config.toml
n_layer = 12
d_model = 384
n_head = 6
n_kv_head = 6
head_dim = 64
d_mlp = 1024
vocab_size = 2048
activation = "swiglu"
norm = "rmsnorm"
norm_place = "pre"
norm_eps = 1e-05
positions = "rope"
rope_base = 10000.0
rope_fraction = 1.0
qk_norm = false
attn_scale = 0.125
bias = "none"
tie_embeddings = false
parallel_block = false
init = "trunc"
init_std_qkv = 0.0194
init_std_o = 0.00396
init_std_up = 0.0194
init_std_down = 0.00243
optimizer = "muon_variant"
lr = 0.0129
lr_mult_o = 1.42
lr_mult_down = 3.0
beta1 = 0.9
lr_head = 0.00393
warmup_steps = 200
schedule = "wsd"
decay_fraction = 0.73
decay_shape = "cos"
final_lr_fraction = 0.0
batch_tokens = 32768
seq_len = 1024
doc_mask = true
train_tokens = 381600000
steps = 11646
dataset = "wikipedia_en"
Each number is 500 + 50 x the weight over the matrix's rms, rounded and kept within 0 to 999. Layers, rows and columns count from 0. Numbers have three digits each.

# v: layer 3 attention value, 384x384, rms 0.184, rows 111-127, columns 192-287
# o: layer 3 attention output (transposed), 384x384, rms 0.243, rows 111-127, columns 192-287
# q: layer 3 attention query, 384x384, rms 0.157, rows 128-179, columns 192-287
# k: layer 3 attention key, 384x384, rms 0.16, rows 128-179, columns 192-287
v111:644555541540564457397526489580468442480489531485523564506528431520477439510591498458528425506605508504469451544533519551515507503509564543442504474494388500508523470453553569373501546467571430462445457531446534401477489457529424466532496599408434545561462480482457509552538534489461618550
o111:538525661432478564551472452515511468498416480502508531505517578377541448480492496535539431424486455582535554493398497449473545463495456477406611472554579497484499483458490486513454574522586441483492478524536407545588577511545576515512532407466520534463509484635490570516405486506559524486
v112:472498546503460489541512440532481492432499421417515546538488535562516551512429453448458556418511511457518532503453512523537363391599365600524426422441533476511502522508458471477434526547423555588499556490478532518442475477441387500484455470339409491608551557524485527516455515498476493462
o112:468574542600582464420506493535528475540591587535507500555519526516495545553393552537582489470540508454380514561537477442509583534492527477486455513464541467449503577485429495546494548558476458505497536543469600474493530477449528499532491520586511440509534524457549525380540543576569558465
v113:478393543500470517568538538496507460487422556543498538438503487469393495558476417418480431370577519579525431502430481498415520464416529502481508510518435469413432566484497499387460478482404508582546423501527524461563569479475412536525468467478512500480523446488492469461529575450461529471
o113:433492474483499405517562438427512443450472496503483515511454492515520508424470511514506530584433484517453595629525486556521502491543454607437461501455535523476531419517471481469538562534533551473527430452478481522505365509567487474581509486452443633535531450517586497525488510536473457526
v114:476508459495474457416525567486600469557477501514521548467544467566572515491605502517444532401473557555475542487542593510443494437586410528497512524580537465536476498498495389424530548554464423368521607464518415480447536466528560471560376471540502420561580397444540556503418448561450473509
o114:493578521554572471543542437454512516448534481509526518520564499517437553510376548543578587478413502509553496476473486488515516521493494579506521485519483517516491651489503574487549419480526509500527489536538474391594539514545490532560548517498551540460537491517395563475505455494522538503
v115:516559471433432429355470502475523432473460457548530483426637435474537528526570454541431555466495486553482466538521511440466486401601523367466509583612621479505508509493490482410435572470539587459552598577473454454490520563417512460547451602528472551545488594501550437465428524526511507551
o115:480548496569592606615418532546488448525611479415476415497410651505459440581400519497545558485420446502498443588593569490589554504539490560447527479549430466495501396507500498493516487427518488496533534587513508532547533443591433500534505368413482467496495405521427504499524465547564477539
v116:494507587435445523471505459487515496473528533494340542533511472582502542530482496514498472518450547490575494510516533446512425451483476616493554519393441435525501472565609535482464486447446405636461418599507406577415425460441541517397449442483503509519498514512426512509532446429545486653
o116:503502527545498547595364483566392431460560512468546520588465515407419473470555374525472528521637459486522583508525455539556496509475548494461515600496390579613565477470529490499476535545618557520475512423435560450506389578369444459358509544484547529534503500489448472421544596520474519473
v117:533472620571433432479649553452553592513536477468513471516546504544517489451465526405434435372546499403503365465520585478487477460472498509499551519551615463533514532494473436589468565458479399594481416526461508448496479511435449448490392410525516513576496450423441445424599483607509474501
o117:478455374399477493512535560456483505580562505482614540456531487549529599483501501521440477539507491550653533547482388505501510523562548546506357556590505422519470568421443435473511473546569475449550573442497533440510516419592568449556553637516445529507524477556483472579431452511454444470
v118:454635466443455442500534586519488483453608537604550500476610624420514485410475470498590470441515381507416446482505533579487436479529511552557579580508396414528508453453494532515423443539480529480498506493497470536554505532561504498422505400488461521495510467509541486518534443443404579530
o118:499376451512464548466511521500474488497457486488394527492484594664536471565518503509555411555610524463522538579514546481481469483456500562487462445560557528410466514440482513502489610518502554516471471436473555435433502384388507522469466502510484489514467556464500538376568417404528458446
v119:543479539601509441499500524480528539489541497478527491553414484509481488475502408526547437507577479468479558455481548519524561494467417467464470509519532479449441539424425505517468412502490483543616493568439517453545466486488477480484568508466550394461443499539419474540480498453472552533
o119:479568502459499479465515468485475508485545437547513530458527475540529343541454570505410554402488483553557526516519512464541517496499571463621457461491504446515489451519553420471536562476359506522462504480545531485457484405449459523478552538500456592554584445432471527441472544540533454418
v120:534544571474509567530577490441451486443517570515482489638505528572487459525434394420429481476487575513505561486460499472406395569458535531531583530547459505546471440497490550453512484475541446532501522573577464435432521508472471528561498543546511509620514527463528375429352464574549538509
o120:409453440500506507411503513425449465521482456551578510461499556480515489533496516471528457458438455497547444569500477541507510501486527543468477558458429524447545596489578350520498451495539469541551472524494476468519553496461560556558472429482507509428432519551528487551540514514507477421
v121:542491419517517510404576336452463440475605562574403446450465532507444493488605520569521500563504567475520372501408458487487528477523436518514595483479495436576555515521568495547500461478543521566492562522481439442478556476468562426489429527452479436533613464547545512562408420454498534529
o121:483561675615489524451499641475568524531493497503477555562460473504488506513500421561529435527542521543550472461502516380535476449504512451543447516541532526480516448409524454478506490519467468514512490549494610520546423485443511580532472503453513550466570505515553498543565524524515471540
v122:465608466494434490436475473448446466451401479548555417594538507475485408542571511481510559483411380565557450431581427460475584392548533465463531612553631500401504510505479507388432505453458453511569521508590354535492575430514556543451444491494501504467526544495517531469656468465566555502
o122:510480491477489509471579452529530483423489495529507543558462520523461443459540546389552426540522493443585474532491546573426419468420466474612603483486477484488518438519486474489528518559568482514400524469423517616450553537534538505476577461460494483500473303416488436571476543507425456533
v123:510516514405535570558456452597467614432515527502470428484467489510512490611534564460526471488531528548593467509542394526499407584497515542527516615575523522544505526490513560484536455525503474556584481533519482525475464530501508446484509496529577510473416454523591368506434535511449487470
o123:574466497549501460516481501385583473527471430517505488498460446452557491511448517419522507538542470478465497468490580519582457497533481498527489445438506481571528525491527546482427508457509510505494539450488573542502515528627534471570453473447449530463513465525400533412573474539438578448
v124:521543549437487588464470468614532485428550418559487451555481475511485507429440484562475551580404417573423434575490495492527405542467554493443423490548473552524457374470532536615483517531423555471513566476467494505580560479505431459551501401442435487519498453629504450446514472512456649557
o124:590483579474504519481488582405443469443369528502467498521526630479430414479572514424542394468487491420464651462490527473466565695483456423490551526459557448496479469500532474522517461560566456507418432544476428553582578509487496580472472504613470478568592476433640526419480562529452401565
v125:540377586532562444495571503460616543490527366584464476507537594525542438467405546555583445459387461426393474614452412597469582494504473561522474492509436427448553463424486517440470459451514452495503467562480548510456416439455482403527514522391566470490531578535513551412427489477481568527
o125:570513534565482543559580542436526524491422592440525564479442424499568557497468475499507556517527544543513440423429492467464474473547424330417563530542457455456461535524510604547595561531530535527454500460455463534478445529538491556457554425512406540513482497514535484501489468622426556491
v126:395416425493487507502500471477500436445544503466534497479531432511488431579564454469462423422457590500556479530446414478478522560537429349517448509384460488521412502473418561448566540525504482526465447520479489497469413456537451464551405518558521564535502442532572540431477459444507514502
o126:484547471473432383426511585461576523542504406513573492566534511584492578477519556429566406468540519396578518472474491469523574454598477536581599523557439441488483587331513516518507533454479436542528500517454513610479588435593492435496498612589514477440489546562480576584480503508386512553
v127:435541507482512511406417439485434457553507434500403508500454622531486546489461458523487463435549463478461424470541617506444457420455410500456451499495459433434516524505509420500571584577569413497511539513514554535535559474570439484507557542533471497496593493545489438508487478602474487572
o127:467528497485548497543474562541507386493436552485497531534566418464491534593415556483483455489477530370468521562495409547514486578577589522499494568535437451526436439535440548537490544452540456461537533462463579502558401475476502557453593443466589493472445475411513537501440534541439422478
q128:543552601475479503474470547535559545528485451452436528600471458417381516513450451466404446509547527480483531512532532487493478516536503434542533571359477567477620492449538575469461514543584548549463437535500479404402518544495489535498547427490485466473503452481583455400531487494553536585
k128:437480533451442425490501487617408434507446632531481542497569535559576490441433472558584484529464420476408566500467420530522406510550408569532460552442492529406524587464558493454500619511406472468553532524533581475492590476472574504488572547449460486558452541475445479547500471508499497502
q129:458505591505440490492563453601384396445528457471494479577551497542457542489481542443512519491459464413580495509561522495526459418428559494461522394507495497439507483542523548473487408548541501538465441515439440565533501551483522459472485595573413443402490445581534375505447539420566546588
k129:412547550521306526564528545426578511452543422406491557481496473509544486535585501485552512453446484579556574469596401509452518498532608486530508511414602517476577420526510438496504517531530503553458566496518481525377507446415451516554463499511463483514419544457472528455508476552607463495
q130:499524519556512491346467528520568450526465497519545572506463532546537446506470504519524541450494583492434537516467579468598464508445498451566462558582529509510449506503507532415466488481558472525568510474541491448443419509514499534522500533440502502497538507455526481435544531491505458593
k130:432487525471502509511491356456507479421518577573489460542522531454521503502383563481551493554465530585542544568438522526510377519464460495436516461404495576517527499550425553522423476491591578515497447536571565612490405485578544532506521579525493503573487470553531472502481493443589482551
q131:565474421495570452524447404487424535471481579433444491572536479535558561518540526505476485478445450508450476477516533475508487553513499466510433412487502470512518582494521584540460547492402534597456488441484479501494542434557508469535561480600522496487511511461389515414528606473493467532
k131:434452505411471426421515511584545481573461451524545524602511520434502496483400483467480461549562562509513511551493567576496444444527508447484561528529585468576481474484404416539502435476528472478446413577459601430494481596500517503553492534396631377501519450442548505486588611437465523466
q132:513540456487534484529485424505501515457410526594592488419407571524491623641482523472559496521415408476402533565480549532488471523433433461433496473511437429561620561447467433480476567522485554483468437548532557524516483455465472579563573477591557547501355403460513472435409508505463566453
k132:566514481506429504513627508449570531561506481379491494501492466564436489428558362478552562461389539503506558576512492605576555543535490507596539495508560554547397408520450507618518486628407609452396520533445539382551444505513423576579443460414529484423564458547527581542553568400518468471
q133:554481497469525437479423527412589556456531504468434546550510526501447585524535441475446438535474375548506448531521448518516533501438556445440426456439474470519479582436421516428536512473501549504494396584499568480457474442492471510521469465593490549506490504453563496459453510483490502544
k133:500554471534535548476502486450538485441443590460463513474445619540582521516393480435495420541466398482475557499495513523432432446527481461539548458577514446497466450449485467429547552480505558506445422436470499429454466549521578543514559444516652524631537555494458390504577541478478480459
q134:544482470458447465450585480511485484434497411417567524519535425513572492496481429561623504464459508562546529503556428494446445592562480570599486459603522566494489483625478507498459540481494479520494506523540447431533567538477435547468442588434485496412483472501576479584520521534568476528
k134:440550459539474359500428453602482486430539388594509447528565516457373497622491442544510569501515588412427505603463546462558559454447441472468479459566426488409451518506504481560455507469410610391493585437534418559489509589470412476500584413501571511503553479523493571528535468542459497536
q135:587417498481473478568479500459517478488431507445455493487508540470555457460431476525525504521402416439488524474560499565606442477529535510432418514501500525505521510485489482602548521502555545680446519477427495475542443535501439471524491496539545520558461466475471505496550435489420502515
k135:447449465476518447523424529429422484453539480595597521570504505465514478542519526588485456542447545583537475576380546420499523515494529606502433534550585463518542506545528518585591472428452459499445495461558459494495422519431565436516495543539489496434471387449546460522478601503503517535
q136:530530508510525542475533487394506456579542493488529505484499526530506497502471565509393468460532436497444528458409484377531537455483506450544520493442534454567497506546497479566483497497457521505577517463497529599441520577460527443502476418479554537437459532506469654414526529572561406495
k136:568495537460545519512502513451510442417474545491431527434497451408501541548558488612453436548612478485468433515496503473556452438550500474552517540460443464529482510541467549489520559426521499482528458547553421486481502538520402448534514446568475518465522523487520517485575546393474505515
q137:462479632652419553456551480531570584525427542539529522541628528399515557496578380547533519561492542509519488578421520413436528533478362480522554494478586522453525487512502474487531567421480547444525449526474456526537418612468516533489525504457511476471482471520488427515495439528424525511
k137:524564585448547446517519433396512446576567425457559589454597589456403557505520440495588534621378548492560530506545572428488502551468527444537499469435491476550467434498567437524553588585449532465491556492514468467447528429507449517553537530400517549471507437394582471583440469542549469476
q138:464500564510521486552479531577563495568468542560556407535528490484415498472441476522504542364463447487529519484487535590526508453459473525552545485573523446504461475454477530395466446511557527503450549484541473400448541430413499523532523492538529463562536461470624551563540545572435477514
k138:503531578465489597448456461482511503432496583427454492497574407487489536590499531510407474496539520468464533397505549497591406592479462516359545517404614443471457483546542523490460536512561379506522526414507441519492466589493466449464613521449542464439534540550477470604535562467440421582
q139:414441515574560532521556521465379486535533493448497453510621432582499548415523457446483538431456502425428484517383512564544555546556586560519545533618409473490475462641491522485409560517520496481462494451467473449574426488490418458493450506458507560506566486509417482555491555487429465549
k139:558518493547535523552422502520534430504503481495505469570478488566494433495580436484477458571420455613444580493539482466530501404439518430346426442433560472466562441464547410594539375499458457591517558507439576606512494553528598563431459519488518457551565492461445514384567552473472632600
q140:483479507571429530485493570487515603549480503512426417604481470543524511449399552543473447524467611508556426502414525574454412586472424453527502498509565455554476368530432497475502500496486469545471436510504530648485531572560552567542466441481546575538479566529541505493453433513541527545
k140:584522439502530502495524502513478504447549538485596613444533561434546438480449461571553482535555487519497531554460473488501573533517315456463485555576526414461394625519448573590548377519577477521473534598520540472463541432536527555487506442551379547440534488491470516555458586489535517528
q141:441540500590523460449500545464541482540489455524481553524432466526471449498515427513470500495483440538450352410401467503476523563482493531413541546539439583380466549529546410437470572481500425449532489551570465476539570461614493481474474629471521493488546494505533326469471499416578595429
k141:523429489465623426518526540544480450479589485513500486562578518537516509470480383505446437508448485604507460433541538513449510488510533542462580489591608419571579441595567565536580506466620491456506441540441404451485513489378499409597444550540493435580536568369458525436496479422488512497
q142:611543425445575416525584491446542476505537540372427517448464453613545383514441534456442409538469430567430538431450459399515367506518440507432554526501495550507420498521415509542655493540701541505445444488613509505524510438648598515470573508557550436474456579531427449497519484401517475508
k142:484516544499465548497591483419463502483537518433449494433494508397440373462551473514596377463552473582446458471409461603481608597506563589499450523467466521516460495548573539460464511507545580512407492485505545482435409576491411495465536514535459426529567538401414509519583436533529597498
q143:521527450424480510577518465450450545511474545445571462508454557543474604498455565478504542586501486513527505540543481547499400460544443502445569554573422539504439485423439558549456452466519484509462509526416602413671505548533500492590481606586469531500532519446526498494496478425471514641
k143:478494555593555507507435539514544428485504507388503597508435522389575552538516452515512523445517485469527512506367465535491509488492530450485489467523434432567444527545474457460482434468460456509578536479472423474465497506467493456495458540500495454497442504445468443521466522520513393466
q144:569656553466538569507491529479593502454451435397423561577558417568512458604474469486572529458565532518505526427498523518372525450499516478506487530594578449403463549522488536559556541478491539490481575392549523523415453475554495553532480521529543543569543445533514523501466552570575508545
k144:475496531445551443460423514497500389538429482459534484462471582494616401452520532570522462489534361472556552433410499458499501511454397413495408409434480546451391449511556560541480502558509455465561574468509456434567413508630485571580518528411470493552514529495603453590514517403463441474
q145:492490429515496548577601437533556589486494399417490497491464471556558418434456555590396423546512496510460537470501442471485533505451422455506523454605519502487513637537414532393458456403561514400610451471528484448524496540630427468422537532538436375541604485501570517511509452517362517549
k145:442457557499494495511561413429526450481458463514553529616401471545501511521459545520545508509520468545520552423463468441437498488478549535416581531574608430454517493539568465365442434452543380520523495531548455455532491461483479478512604543540473414562521451501445449566486404544469502446
q146:380552491522561565460486520456557525444504424472436506511521559551411494531510387504415418502533495490486566501460551487442566522515606565517462391475483448551429562524477588386599544382460507445501417606438452460518590417517487545541473515529435595482523455458399422380488493592563561570
k146:485423532510524491482607552408570397469460415475538516437488486529411461589438434512524457572565491542525574462492487411505624431509527515553492634439478531404484456497425552614551543527642535643522469474539459475608394467573450504447530403484642403486560450485547467465585432517508426481
q147:522508658582496579549475490543434478511468581534412457461450445576513488442529511439478490436509474450447446489561462485581576460473619467402559404399494479400480501522608431511512488476604511502590567562499407447423434535422516547618576375441591545543556550492326548485491428483491507469
k147:482452438386531458570567545518573501379421521423459664510510479456475478461540413568593541414476508489556486567534524406529504413470386453520386550469544502457607594457459440520400468479474609512494399389496531563521537456502637511445629497442516600433450544466546427485444510591390549520
q148:554559619501523516592530440489502555421540508455453494485399479558453426507501453469505517495406495491545480538505425515428540525473512567385454548454475459453508441487488500520467468477512437550501505430520520529399379568494506399587488455486564468425478366477505496481481423437539575517
k148:427564526432534490560493441430509542467504577463531429452550427399497550588515503460410515486543529481508584477459448456542589636478418413464600549554586507478520519589476493519521451566460530568499476520454537536512486516570517509521520519514576498608463490584550554498399519521453502470
q149:518465434431577633481443471405502442485447502445509511379468536497502512445522404587540515447469488520442598488575394568551478520623472560405589475503529563484519389368554535431369471504589491452475563529531552467533437412455563487488523429531591517514506615535536472642474542501404478476
k149:527552375538544440482461460572488432519513600435525523429403467544446533489475531546470571446408561455535362547561368443520554460437432525549537495532466533572415505430453336598440430479417540454538503392572458503521446500530496501473560604540524490473466513434466451456549500472502545467
q150:514399511585540392423476513463542506500572475487471427494541462465421512451544573498502540537445505458613407563475477442447519496529456455572535599510360414540543421612420475524546425532536533485567541513524565436487517520559453444513583571492539503450571513357476593448507420574379509534
k150:538525469306479508471537549493541516539553492510508513472402417523528465512450543529496376493559524423567476609474452537527507546482471473439421553514506589488435478460513534467537497544522530565622524557541517426441583485535483543516473562554496525481453530440511521536454489414470497504
q151:517517367575501509458517532425459512389435599503516465522454547432464556537598524491500437485479414527507563489522496465449486423435539489414552437476421457494550512514381404459545380430451454439471603452513458442433437463538513507541539432505506491532491595515596465503549440488442437539
k151:533360473520440568488525414492388441533544499458514523502498497457519423559476349595498439466548526491574372493502503666425548420508458544607466523525594496550410573540505508336478492474406522538531466478593495536527437470479455630443475476571572562513581478584443486535577472428515436519
q152:478462564604442518582482500499578567572514463551417503586534588521539461540506451397513474539565458487543448390391535413340425501556402607476537454596374445449496490395481466475574513624550595435517559482501504558555481615471489378456567546542448486522505583408517430548422643544541431535
k152:542546532480405441482567603594540512466516486538565492367395601552541460518464498589528569475693593428578524499495503558461503462430489525489541448529506544427541502471442488561564545482443496553557563544460489408441546495608494449476483537526518485550617551533613412549508458430644486568
q153:497467557471522501574527428430513467559550487565504476567581488464505553559637487550544520560527450525407383432383515513448411350522497570490493487504536524484464461447528458539447439485391486463514532466657587415457490508555532508489565492471529407520509514410551488411436652513484486567
k153:486536502473398571437530476678530547521473487611486503552525536491505507469463549497530528518444531577450421460502462562505486593554577519481485481506467399559501497618489566544528509530440531555595429570443537426506504557595600455541468460459449570491468428473468557497691477533468508576
q154:585476464478501404485441418493523520545566459479473495410447521532496542479543464506546499499574523501497445395477475517475529546496409579518508512456560385506452402426517461504496542359504588569458491542502434516513562525553545593479549621496583437444598415539506524368477472636449534500
k154:478554507473519456399503459429543463393610491459451561501467467547472570441491480592482472444545478509481471475596494438523463595497566487424470476521490518397559501487489433664527411502569500540529491453422518417504417552493510513597461426527453516475414448442518590577469368612445437579
q155:523448490614476495594521470533501463430410477408566557542460452535476603429485520485480515484609532474595511425349359526497451621464568376462489519465530460547520472430496598523485595525449569566560527479459508509525469465357540427521495516540601563473465484598484546605422438412515503439
k155:469491530474412520556527501496563541471396627481507539525484494500464449596447442601591465534564561429454487527553498475406581474480519534515555326459472407584595419476507443433497517481404464398457526588397470678382611474434522439468541432465480507542530524493564450457432481521467418462
q156:455493579627535577462484579475470524545508564493451441536584509437486545530475585520470612457500560422556496391475580556499484468378462503591473587497522523516501491519498510447475524405537474460499468499494539506368524380488400504397537437486553535597539436496468543537461507386429514485
k156:536492444502496513487463433526534568520505496567520571565537505503557681551367487549446487477552570534536570548509472515515425535530465532471476474475471515531466547586612579648540476566490554514445513504460414437450524415540563455583529470513559514409401560452439503412455430503407507435
q157:504509465452499597459424532451505422587454505341406531570483379450535541458533626437440575523519527477385475472468563509485538483512501398553528627599433453504512440469550461617504630518510586496456485512467510485444573453453489478521487413458421501524550361508565452549463450589475562560
k157:514466548493536500441476500382528447484634557450535474427481538517562465534555499441499520520509531544438446470422546412580524446450484427473423491602323502424501534476534512464498529522537555511509497565488510404463486444431552465552418433441518479557444506492439389441522459589459561499
q158:414475393529527520594448532521513582493388497468489493409505468415420511454517487526500562385459593531472486470520595537423545500632383598521587582471494477498595546445513528535580567429387510588461453527577573599524533623466513547489553484478530540580510464556421405557537488478541562602
k158:518455567579588460559474551511526451485488592515421559519591401484479502447605579602580535475561457482402543528352554452326469471435507608517543509527455583463562515526442449533436338510540498398474517433527532482667516553488487382541464498498473582468402488518540456539481419551400454477
q159:501489506491457463562471408526548551323481482501448517555502388556576516491555535521518579349469479485395556521505487578540526386551406504432485455504471548510454507518468449342576518467500395520546448492550402496550489418480406460493481490496396534483525399474557543454504613426500449517
k159:574500379520493551555470541425426447521538461383535549640518516391486543545536613414486455654429442455435434392484479472539431514508504508571465563512509509598492533586558522547404532573464446460516564543451567634437451460503508517396545516502521483470421525535466647449425487575485548434
q160:491500452480452540498507489454636478600448399523553457508514595523595434519489453398555517576590481552451420502544497464502466557545457432438515518627499444536431466393474540442589480576569584541558528407508557433504501491433498555464536471529535455501532489387500547465489464556573556509
k160:434471580575486527464615472647453617468391437421520459513475430574514517525494480426519514465612417433512683379561513591455513545520541463523541501520525528547461510478605549460463608553398517464521539562533537497487495467564576515540402448498551534535540463609507522471608474487547421499
q161:525537568441480498524437504404587575451462494528550437543430546498465584503560550524492453493457457497468453511494519455353573458525493499559511504469526503473513492569489489470578520386491487499528520488575527545473489593541543497522435455448520574447523492525443442447614450568526557505
k161:471521498413535502540515516497423482434543530491487451406462461555399495420388576441461654501414461471523442552555568474548513484467521494545494524484445469460524509434460403547537494439472512535503558436496504563507487579401396434463508569473529478484578474504537453416526484489513480442
q162:562425478488463582413498459584463517474620459457512456472521584485508553433610500340496515523503455432566503497461490552534482542562505468461522541555566426548494512440512434521551517420501485519454461398601426456508508474465486536504605548499563473615441611494466482511450532530531510457
k162:470541488576475446545495453452508496525453447514426456437466424494410547561458424409536526554520537434456561505486536592428469595532398614552457521494489486389475611405472423393475661518497512561566545466498434453444478440498559436574482546538490540439569462414456547567523403456487533486
q163:481499513522462545537572482478429475457514447550509492484512474557480591456542572566523495510525518450507531480485430483429552516471489533507478411488362540537571456544427495404533482403415481460409489527456491492483505509559469447481410480535525455477489558529385459499492511478488533476
k163:523556440457463487512428522505441532496442554548504576377526513598538487519477464473487501528417469477633512513577455513466483616436530469553475467399470424418571535589406636583537446424529529465511463512554527594504461486521547509468507493472452497496505471442485491510471526603472539554
q164:447477547456455407508479460579305522505526469434508487475466486440516504445456561452422425498488561518540357491392505510457511536472504643515485457504577421488522475381483446402470487486499547552481520497506436548573536557487523524528557579531449583529438482490611442570587579564434450525
k164:453506488517523475493575530458608455507466478482492563521491586489517420484426535463402593420480505569538438518502468485573436439540448487588561551497468603513470499611370517442556457525485528457483444433474495533489535608452423496547544453530556488458513524470533468513544438451489600491
q165:491522563497482479634516517563423491420452516501419538496538582384610513437513567573498509541487509529492431456589524593517464516433394515523486513466464502523509388655486581498499483429538561487380488464495524462452499495548527499462454576521482463498462516512556441585494504545533464458
k165:486428566512505447415528609456525581452536644462478516494543566406580507392523472505490460464540419530549412533535348554545468461514504542439525414443524416540624607471444508384515510516525504529510446529440445536612537561506468549589433414526407495529491420427462530457426525486506422547
q166:465501509585460544547597454531548578436477405529450431512463486465557478430588482475529528516509492472511392547496475453489543446513448508509470502477498433514516530542508569450503573439478486556461474531502500568536531522552505476446474512500513451528477542574508420587593525514521550477
k166:469543470491453480551548521602457474419542458475434547469499481445491459535475482462470482493579593565510494407565509559523600582502480523561558504510481474469490510432459422516525494514561427407453512497514528511551549403488494579434498547448422535454530466520400536489513578475584485583
q167:501541533514501557544465493524426546524572418579477578574508470487428547502432558465485480384502429486537456505431492552474492506490594540490401509470436430439458531486507430459569483465422437447390496458476433506536538463532478484469528613521485413573482534574553515507559422492483694509
k167:581456429437497523574503417444567476498558513486481510539428451581520470398471509532557527397470481422469402541558466498525512420412423483474560476505538512545564607460606481508481509474508500578514541414561562510452466506486543437420503433569541414495574424425429421461527508404473600464
q168:465498526523520489569469559425552455538446575619563527448553436503511534547536477568514447566392438446493516609495469549521485509491524464477457599416515516541535493493600373452483543570524618475567506477503467506517422397481521445592576440555468478512625475493440563504548491500524486619
k168:487464577458504601410573514470416570495510407489620419420455516429426434527577531506474455555620416600444510454514495438530495521524626455486514416516548520530543607578549588348542455361513494487487472394485393523548552501552495561492491492459479429537397364545550549485468401481520522431
q169:571401590491512377498486481486404560426582531419410557486575513500501534510518421549540500506544480417494508497584496581474381591502540467502443485517453488443485486497474530511481516502529533438417531524530580412451550482542503607491526488484530570481481525483448463391608526579525482602
k169:492416566629517485514450511460539414576473515505535564485487594535544493496467557461595487521432408478571527418473400506566558524537461577450599546529353480478474413578528475552509488559456470555523461569475536413516468551470595429435482517589494440475521533419452445638540469520519492519
q170:567471382497486565503500509504420505421473412504483471463534550479528461497514507440414598409471526529530483464570487459440488476482505505516576496458543513496481554534464588610529648611429450582590499434441564472570454359435467590516508499437550589409620545438561418432501545509423502562
k170:503566527542505371487484549490548465571572519419429512470436449500482407459419532488602416513495488510507527433470420528452448492453430568510501533506433474495474497504534556528563475507399441563479501513421504503421526465527537529529475425496588372462514433498456480422582470620525478477
q171:501528433513508513544532598512514522518560497537353583563422565549437504480477425567416486403489486491528457447535489429459541570466551553447558544506457503511526447600437468483438423498583470468509413514597483544388442469595415511584422493478504603368628519459474490531489497363573501627
k171:565501511622532544530408507494544542563517469492475447499421504459450499489473488438496537528459533392506581530538520569468439464537564482505457569621583630509406473460561460442592522486528596515510548387543406484557534549454481646539442495478445519537532436462626466516446464433537509543
q172:372507504560455404520543560465493571427543572537518478567539482500459458493446538465564482675530481469490439515545507475563444469539448549449500500566452418521499401323534447477465568454482469525499545516440513489463481474526480510551557491592491565508402517472473423524542476450562495509
k172:397530358523626440494406558472478566518572547484466597480453516444480592493527547407388454479540561469492484512488555482540461510412474443536470496401527520566514517535412514557429444561488561454504441474414504586498468488408511500454486497566506503480559547470495426491439539537549517500
q173:533536486429453651477579541437547414490543462584568510518534481534382439476619554489458513461454547491659432471483519442551536512513493533585475447497528575511549535406412423536545463521503433559398519512515465547496414598401510377434530480584477436464520497564404526528501465589555489567
k173:500511583467432436471590626456463529439475554533572463487446535561497497481453363529510414530527410431472366543541508500533504559476446531566422446573574407510515538418427499543416549504537455564546440506581518412446542469538515508591512409517477492415595440429638521501541520487401452440
q174:493584472456445554509557580430495495426560492403520398510490467405440365480459539412432488408404521511438455485569553495524557580460534530489472529538565510557490473525545544495476407509536560538540514446501428571403484649639560478393577534512424489357598465443496495493459529468418516567
k174:475507456483561503569490466495438466605462577501505406468575575593507475476441499447479494394503565508496526591395407489561545554522462459532468429539452507494479462448543517572392500451483494550565479471412613467564518439488475498527456418503527481572490474531510538529504430517514516544
q175:554525398532492459498497552493486485589443493580467415535646452416360550471388404457646437543453437547500531556443449515478494561530529566494446512384528510452414406447475571439509531466497514494514447532490503477608494511535589490509604524491548517490517466485501544458520465521435510458
k175:532454573396387448480468463535506512522497491537511615426505505437449604520505531522370622425565470460510571521505436421531485362563503382576594438445524523505486435463533469561510449513569515607419559482505417420546631546552532498482461456466421636471500593550502546474428485611463518495
q176:455449453550544509414451535578457556567496400520565473493525546521502586534565523494510449621475579460459512477631539418480429488530530465535491495519480502474465500516475461500531513576487501525491609419481472508524469492573483418578502526500514489500602560419434469527620462490459516523
k176:516488480487487425561605527483483471334529587507497526483506489530552528510538450551501591497492477364459361373532439557525476441605428556560417474533548415494549455469536470405470452456532401479420517506510505462486437564474476516607421439511554470445480426525599504489501498562483525431
q177:451486486553444440545468489505444502480442486395473620465531476467524533559455523554547522568554517556400519512445445592475486448546571491558427496526576453558584367556560428486454510547526568446450448491453431486519488527454484571501433574494483442524464611525590537402480521563442446553
k177:436473549458484442647621377487530574479496501537405425467538486490506487498427418461479458463379519542535543568634564350456441564467552484467523624473531575600511469484458528576477550587512386510553525641487566546486464479465615524384438522450423505466521439534475571504436457453479460530
q178:542489503572504445511424534442513523559604452514472586437481526453557561582516486512282474359485527559501465414481468465566472460488574428420539548496524538510415462512498417500579485589542470515420507446584525443572490469492487469475431498505545405458461458397430456443584480471483387479
k178:431370535502629570541498490481485577399409437441515467537554406452546478441605522598493493465602596421423521591500481422560453509526446553521520559484378518504570514518556547431467412450521440539369470517547489623544502405467395522497590464570463526617356480537562526501484494570534431504
q179:524530465477436473454591578603484532467542494502489544511387427584438464460534468483484489522452456508443613433467422483524469479496549529548508388410536484428576515547522481456470549436574550558478545518438532489566464564515610525576401447454500598387515495503521575466545482479540514570
k179:584493476476508482609409426503419566456512541586561556425418459494512480410427471501406538442498507417468492595483602495533426347501434564564464471489511538488542454385569581489556519545446458538595374533624430507560387476558460511449543419491548583569529555486563444489511419391448571592